Part of a small language model's weights: no biases in attention or MLP.
Each number is 500 + 25 x the weight over its row's rms, rounded and kept within 0 to 999. Layers, rows and columns count from 0. Numbers have three digits each. The size before them is the row's rms in percent of the matrix's.

# gate: layer 4 MLP gate, 128x96, rms 0.0987, rows 17-38, columns 0-95
# up: layer 4 MLP up, 128x96, rms 0.0943, rows 17-37, columns 0-95
# down: layer 4 MLP down (transposed), 128x96, rms 0.0963, rows 17-37, columns 0-95
gate17 096:523532493498457522524510516549510525495495500498503490496473523455513519449554457495506522529499479499486523500509485476491493518439473480509552503496486495516491496481507492486464493502528468435508528431484490503483501525516504506530486486493542466498538503522538494444511513481486537482
up17 101:524486516503514515508512503455538527481491477521523530515498487494461457445497501518498493496498536567471500499503512524519500490481495557484496535474524489503495498501487516518493554505435480500516514539536497524477483537521499513468476514540463514509489515528535489516494467477519487569
down17 099:500530514506533502501524451529461534472527480497480487486467529492507533518486476506508553499508523541521500453492534452495492491484522521519507532471467512495535526450533513449530462499455495512497473537495457480480537493526484505496516538518495490518470492529491508527505518453516489510
gate18 103:503469500489491518536485512476451475517539543486475473507539499500487556470461476477479483470478536526509489460487488489501480512441482495519515495531499490501471472478532500496518516486467513528524516482495509513504472464511464490436478462492480530481520535511506515512447542492505464478
up18 103:471516481510462491512455468486501491494500495522502526535491480522477506482532535501489526432481534528521514516461491484461523514498537536496479492528519489488511510487504522482530502510495523472485485495561485458499541486499460515529559484499481534486487510478561472552521504491529513521
down18 098:506526512499542496463439458477508498511496467518507491494476505481525533509527490486456514456428508466528524518459486505512491457512486517460506489470476508497542531468498490473477555515488502496474487482506516537527538515499514521483549529508488462493505497463501480512478506472515495536
gate19 100:474487502531549516469501490490462472510515502509449517483487512489484506548456441528471457524480538545527502522483534520468495487539486490518499562507469503511487508522477498524504545485510519536485517516478504506520513497477532514496481543474463522497518485517532458453497495513512510513
up19 108:493492525470534474496505483512495528516479467488468479490508534470459514503488521535507533510460515510549492452526519529491516501476475522515494497492454507477457530546518487499507497504497516516498520508518510481481439486470435515515504507508485509538463456502516530514570519481520464487
down19 105:467490496476505510497487502529499531480483509487497499532517523480516478461509485480519471495529483559499501577464458496470529498510491483491527516512511475499474491516511468485496499546460494523523505477552499531510460447506522476498492558518447519480439510499482534499474482523506505496
gate20 098:479545502491514448463490529502503522458451489542482509532484488485518515461482535459523504488510521505470517470476460547530465498497510514503510507521527461485516513492472509466495504497483502525524531503455556509480482496515453542504513497486467520524517489521511491501447493466472464484
up20 102:549493485532525482478533543488520459531518450512451519498477495511538554472491514498484496536496488495459469451490472493515524521501476514504501527500438468468507508505489473473456494536470509518499483514478513535482526510492464487526502507499478524483474480504491481542507479537466516522
down20 099:449526546535546486484501510471520479548488481536492479496510484493500499474493486505506500514498501484501521500514481499475542530495543454546499543482476485511504492475455489505452491495518523478456483472546459532520499519511513460502493489531523537498505487500445507519534487521558507512
gate21 100:520509472482479489471495491564512482489457524522505501508484495476478525517445503522552542539517502488506487522483466541528489551514492518497537474486487497503476524485498531460515491476518476482494493554489478488495518509479502539486492495542507584480501481504475487519537507463503496474
up21 088:529518485474505492469488479508487519542468486475499508479485468486487503503514450495474529514537489499508503524472481459479516522480519477490528545488483563555509581512454507481473497504472493476479507479527442514507525488529537534519507541538479483504474506503477476507497500505493514519
down21 098:525505530475485519504525507514504490540500494468511529483480511451534490471514483523527476454471500482473529501505521480536500470490472526454469535492503477440495507478528514529461471495481477488476536472509491499501530548539485462525480508529496455454498516519526515502451479516470516498
gate22 098:482488506508510474460507501484546520454521512517536509461494465506509436502441486511484518479524549497484465493465477471539510519471499482493548524464509498478463527482503443475477529492503519504468506516512519484500482558489499477455455484487509481520504524479528509490497498480524484498
up22 102:482512451514459476501524480533501504499519502504503501510531505538536487539530485481458506499494498512483505476491532470512465515491504481448516495497464497416480559483495483488451494519450489504488560541483492466486514478502523484484496538474484516535538499506497484505530510469509485486
down22 102:492531534514510514465509519511530524543450501484507514472487514502467466499465520478515505464495502501491506487494506514492514542551527524477538552517478489584524458493511477506477505511525505504496513499476513539548494470507468505522574519520479515490488475475502512482530483480515507481
gate23 087:504484499502503501533526515496487465504457522494493500499484463468487527433509472490483516516480485505470484540489487500488505498474479457441486486461508503499487520554482485518525504510504505575489517519538485474501519456455497461470512469485491496491471476537529518479477447533513518505
up23 102:536508509541524496489515517508469482567474546522483510508454533515498459480504521475537457482526500479480496468481541437515504491466544498487501484466483531502440513482503527490519514486486515511480511484504468517484498469493480510498522487514460500520477512539458514486502450498471505524
down23 095:493506524526475538511479525527529496513537521501561500480473475478473515519491441522518454498466497414507517495493500490496469519472526507509527498529513461522463474495511494494500532473523477477496510511491462490511530519508499471526481543527461500483488484499529521521547530456506500492
gate24 105:450523463527514510507503462494440547477502492507473527484495487525502526516522555516500484545548503500482519495499482528465501467521497479475552513494465450489499489518530486508511537517482466506501488509483501505456520471472474462520493538508498493474543490520525487492524505468446516488
up24 099:513491495493496481490470471510512463436486502503520483480533543493491527510528503486470547499491503565492489467538497521499489527545478467469500477444527500539487500562462526512485491508488551514494515484483501465523490467486513502532472492482469470503529518489456521511498483490491519535
down24 105:472515516540501460486505512492491495551495469484489527475496523486526523502492531480520520461508507472496524478484526482529511526566505504470493505494520533535523470516499501532496521451520487547485495493507511461480522505502531456434482529540484457532544497493487477477490483484524541479
gate25 109:507481514536529468493430487551488475499526490460481488533513514483531452494532496483548517485515491492494534480489472501486489479505494534516522484478522514487515500478463538480519477494550487566513492484469498475514501500515530455459548469491499519499525511520480480508510527519463535485
up25 099:518486474546444474536502510533511511500508515497482510492502503571510483488479515498470542532449515516540525454491477530481507483489523520519488452519495470480502449535539475497515529526507457508530500503470511538504519492511524527467510522495534463496488496476505475514530488536533517506
down25 099:530518503472520457489522544496476538495489493481502455490534490454492526525497512469482536526572541500460503546536528489511492500504525464457515480501475495505509437495475451539504450477498486494515506538497522492488512467510475486483485500491501470483474481497506480513492517533527507501
gate26 109:474496487456466493526470466483485474513483533508537486532506514523510480527497530523512476466529488489543497467466517479470484448515472483500494495495504512477478460496501531536538528496512471562512517477492477483488508460463488484491470486502462500518474513526453502460472531490513548466
up26 105:501497434523519465500487464546476504513506525496500515568546505513543567534533494496465520487511513503475486545491475481487481516492474469510500484479533484474504511490482547511506520492479501510484540514537469508459485468514515488539514464477501528495484479511484497502482543496519465516
down26 105:493475459467473501536532517482473517512515565493516490504480506494517505510529528478493537451508468530510465478511516483472504471490493524505485501466497502504493488491489520493549495463540492544530495505542512510492511461523480486483451505434529516481470517532522531444495484481506502458
gate27 088:503471476497519500499546464530464480496563500493478477512559480479507480530594499527520447501454527500499495523462473529510506526495452503506502510472543516507506492511445501494534539506520502528511507496510492501511483513481488540537501508521497507501534517516476503496490479506508471503
up27 095:496500467491481457472532498495548506488495491500492482492544489499500499469489497538516550452530479511507503442508468494501535509515532500468458488491501523518477505517542527495528490493515509448472529490522480484481476494554485545471459536482509493486464498486529485475509509527534556501
down27 093:535475468495487492496485483543519510482573469530502511524534467479534515496521479496449502511505509522459530492491477479441462522478490495480537485523525497476486519488466494451514498513493516519505493525483518484457499445467478516513508518497551539506493488483492507521499487529529544533
gate28 099:462488491463453470502531514507487513486456509470492419469500460490502510471544497505511478483512523518510471442503487477476511474523514514510571527491490490491520518533491462516510474513485475422492514493461513497490503527502499518532492527498464480486512526474520478510506493496524504485
up28 100:472556501468462527504490484496457480498461473485491509488512521500479481504527562471515471538510536460535505540517482509502485493494523488532472470485514537475474502501536490565462493529537534509499485509472519515453535475515499545494490523524520508486485498474485494492499498534491540513
down28 090:473521490476469491556501515503491480485513523507529543453502502486492485486490492501467481500485509564482495494486527539474491520462493580497482479509518517498502512492517522525523495502500546507487502512490514473495486495496537486525519522505465577547467488500501441514495519555492485480
gate29 094:477444522446469488510467507456454519539497541503478525530518462483472507509544529529509494537497435486505491483514505514516540503480530485523466504527509507519516510499514518524491522518479495495474445524475487489478486486478491495571512485524512484488504534478485514478493494473478499538
up29 088:512531512464518498500484536513491516505508471554499446473539525473528491512497509513543531491478483493523500511515477518538533513459507490509484516492537567497542471499474530515473516509507498524493468515504482544507507494453521510518458458517487516474474502488484508437504512503457462479
down29 095:482530479467510520537526479530485499493521515507510500509546467521497493502526515457500510572480518533458501470478483483516547437524454507460494493538515486495478500473490506475503516471462505498510507479517512451491502513487468440499477483501546486485486505528469492516493509520464492539
gate30 087:523491508508511512516497534493514464510525477458501511505493487541521505495535481509463502497516533509514488522500454452498493480562527489539511529514433504527467474517456516461488536489497510541515507497482528510521484485506482468503557554448471529474536474487483501487492529493489506504
up30 106:523491472492522438499522458509481484509477485532507511454505544474513506476523528510485523519474473521483514500533507492510489530499486524511536466495515516494489505513462495510507466481513503473527559478494527464524472530473497508542476512457515534484464551500517517519558498454487492454
down30 099:504489485486489553484513533514521508555494508520501502540471476509481499524512527492460541463513533528499465485481509499510467496491534496524496493486457532472488489512472485505481568442501503523498491501481475512490524507563459491453504471474474532516491489524448473509488477533491482508
gate31 092:529519550513537501477478479531521517487540512510511469476495503492558509496493530501547535518521472477518469516472518485488487524487530506481471474445509514506480479507438491521534533546506517522511509535526471498546491477491535531524503513525496511520503479572501492474517510500494489474
up31 101:472491488492545482498502536478519479549502511475486559580487512501467502504478498507482498514527455465516497517492492509523449484493493493528504502534474495539476458511459491495487515528534523512485516504527506533513477484544556480498512482510484505507488493504513426502519499503525546499
down31 100:525518443508493494493504496539474509500466499509480489487501540553441483501460464505524512489510503512538528509530506470478533516504448476472549510483512494558498473525514522483501445537461477508486500470478520487489478496522493482531482505479530512461475519508508496478472543525525505515
gate32 099:454504515507483530509508523528548486514486526492498495494505519501456513479476514482461511446490517511481457517479459486549469528486498487514513510510477498483483530471556512494484521528482474532530481496528496511511557487511533505521512527533513554531563520521505514504551494506473487477
up32 093:470431522526500525493479509556544488492516486478532534462458489526522503477496554488511484522505492468540530531469458490498499492460478459491479513526498494482456505472512509491516456507508513499464505534527519507517523503495481508467513502467477514533543527507526494484498470533475508473
down32 101:504487505542526495524518487441504488541501487527471508535497491513481486487526523531517435468528498496511467493529513513460523507511533528495489509496529493525499468513551507471504483457479504460491511473475459510467498452518510470532555526514488476483529507472518495533480502456510522535
gate33 102:517492484514474502549463494495490499488437470500492481519509491559537552520496540491542473516471484480466488502481463502490483507496533516504512510470485478528447468470504549528506477506491517487494473511493483496490541491542505484541447479518444512518525505487545491486473500496512501502
up33 107:508503436500454511501516466518542511481510507469484497483506539464527462494514501472478514482547491508525473481507533479535496507484520516561526477515508472516511472493471494508494507457520482528482508516514486495523546495453515550465485472515458464479488478511471453498476507463505484471
down33 108:483497475529521503487522473477474508560506501476542510506473502452497512531505489455472490513533495554493496480512499464533472502548474512485554517497484505464493482517524509514539444479479458519508475506487518480511509495553516506456489541488502545497480493481517499448519509506515479474
gate34 112:473538479486471493512461565531486506484500530483496503480497534455455508499515490518514507493501492486460461507488436498525522491502540535515519495527516461500510494526532522475492534482499540515478538455452509486496554476508528501497491513543491519481516505441493478498492491505530473503
up34 096:489477513447474469495483555509456483506515520484529491511504510448518543515480490463491501503470522475484557532491479488524472506475478491512494506519457522483470542457517517489501520482496478521495486516523535435481472508505483501531503509490464501507477513496426540515492494486476522481
down34 103:465465543485499472540450541513529542516491506509475511479503505496517539530484494510445491497515506492495474497489492506523498528506474501500531552543479506537503504473546498531513538501526476535502527489528501465531502520449509530496516483488496510528470517494488543523557523480547494495
gate35 092:542526526491506537482505528523465535491514478505516497485535527528541483508543499440506515499456498500495486482470503508560541508510468464527496497509541507517524518525503516533484491469494541513497506560505467512484509460499480528517485518495498496502499548552485466492492485478550512473
up35 095:487494476508521521515479453522513497488503461471524461475545494507502549486476501510478523478440486487502509524489461489482500493485517518513537540505487489443490493520489491497480534540475483499531483524527474445477482501517471531548534469441450514476520501494534511494496485518493494476
down35 099:502469534492509503460493530524481475497492486490538508484545515456492494499526498490506505529481489476472472534505523527520510482457515459540538516480494494499508510511494515466481481458533509527482480529496424487531510488511540514486479521493520478487517519561455503509456513487471491441
gate36 082:478497471516504466523514487436513514475466465510509519501499466504515490496504498516497475448461511504481552512483509490513493522504493508476520516494526488543535528493469555528488470515506511496490548519480504531456440492503558492512512520441514513493502471506514526493489485463526493445
up36 097:529530474465545480464555492515516515503518504501505542482505497507513495509546515513539508517488459523495451503517492494517495495526511469514468481452503495511475519505469525506533485497492499504526491497467515477431465500534458483491521495514482526528530499522514501527464435492451540490
down36 090:573492491501484461533508484490457505479499465458507475499510482476494503526486500523506458464461542496520521543483514529505497496493447470495473498521519470497482477439490484514463487540553463504494500471528504489479528509508506515540489520491517514498514513541517461456538487493499495490
gate37 100:513506483510486433517518530483508449492492474458550459476507542495517470506493497495477449494534505484487498560537496542501539493507496486519547496476509479457502522488466462505473521513523526475484492519478524478503494495501497449471518514538500532522542509509500519485479511475506476472
up37 096:475496489508516467521462493504504458541466488505500475553508495531474496501537477472474489483510519466464480460523517472484541514487533556505489496555518517513534504498522540511480482499510472521511479488509491472483509454455506508523523513501517450488516481481482515427497509516514470531
down37 101:454457542517474481475450456516528500502494489516493438495493532449520495509482505486498492507499474495470489495475485472469443474512500490552512445456485515469513505477514535507472492480517536476521456498504451482510505480512474520494474491503533464489524491492514492508530502515471468484
gate38 096:467497496485471488521502522460512488515514506494517489502516535517452473576493545519465494511521468461513501489511463513491528462514494479494463533465500485547526526506479489523491467499436461480504515483523523499497456503488529531496456523511509495490521523455496501468528537523508477483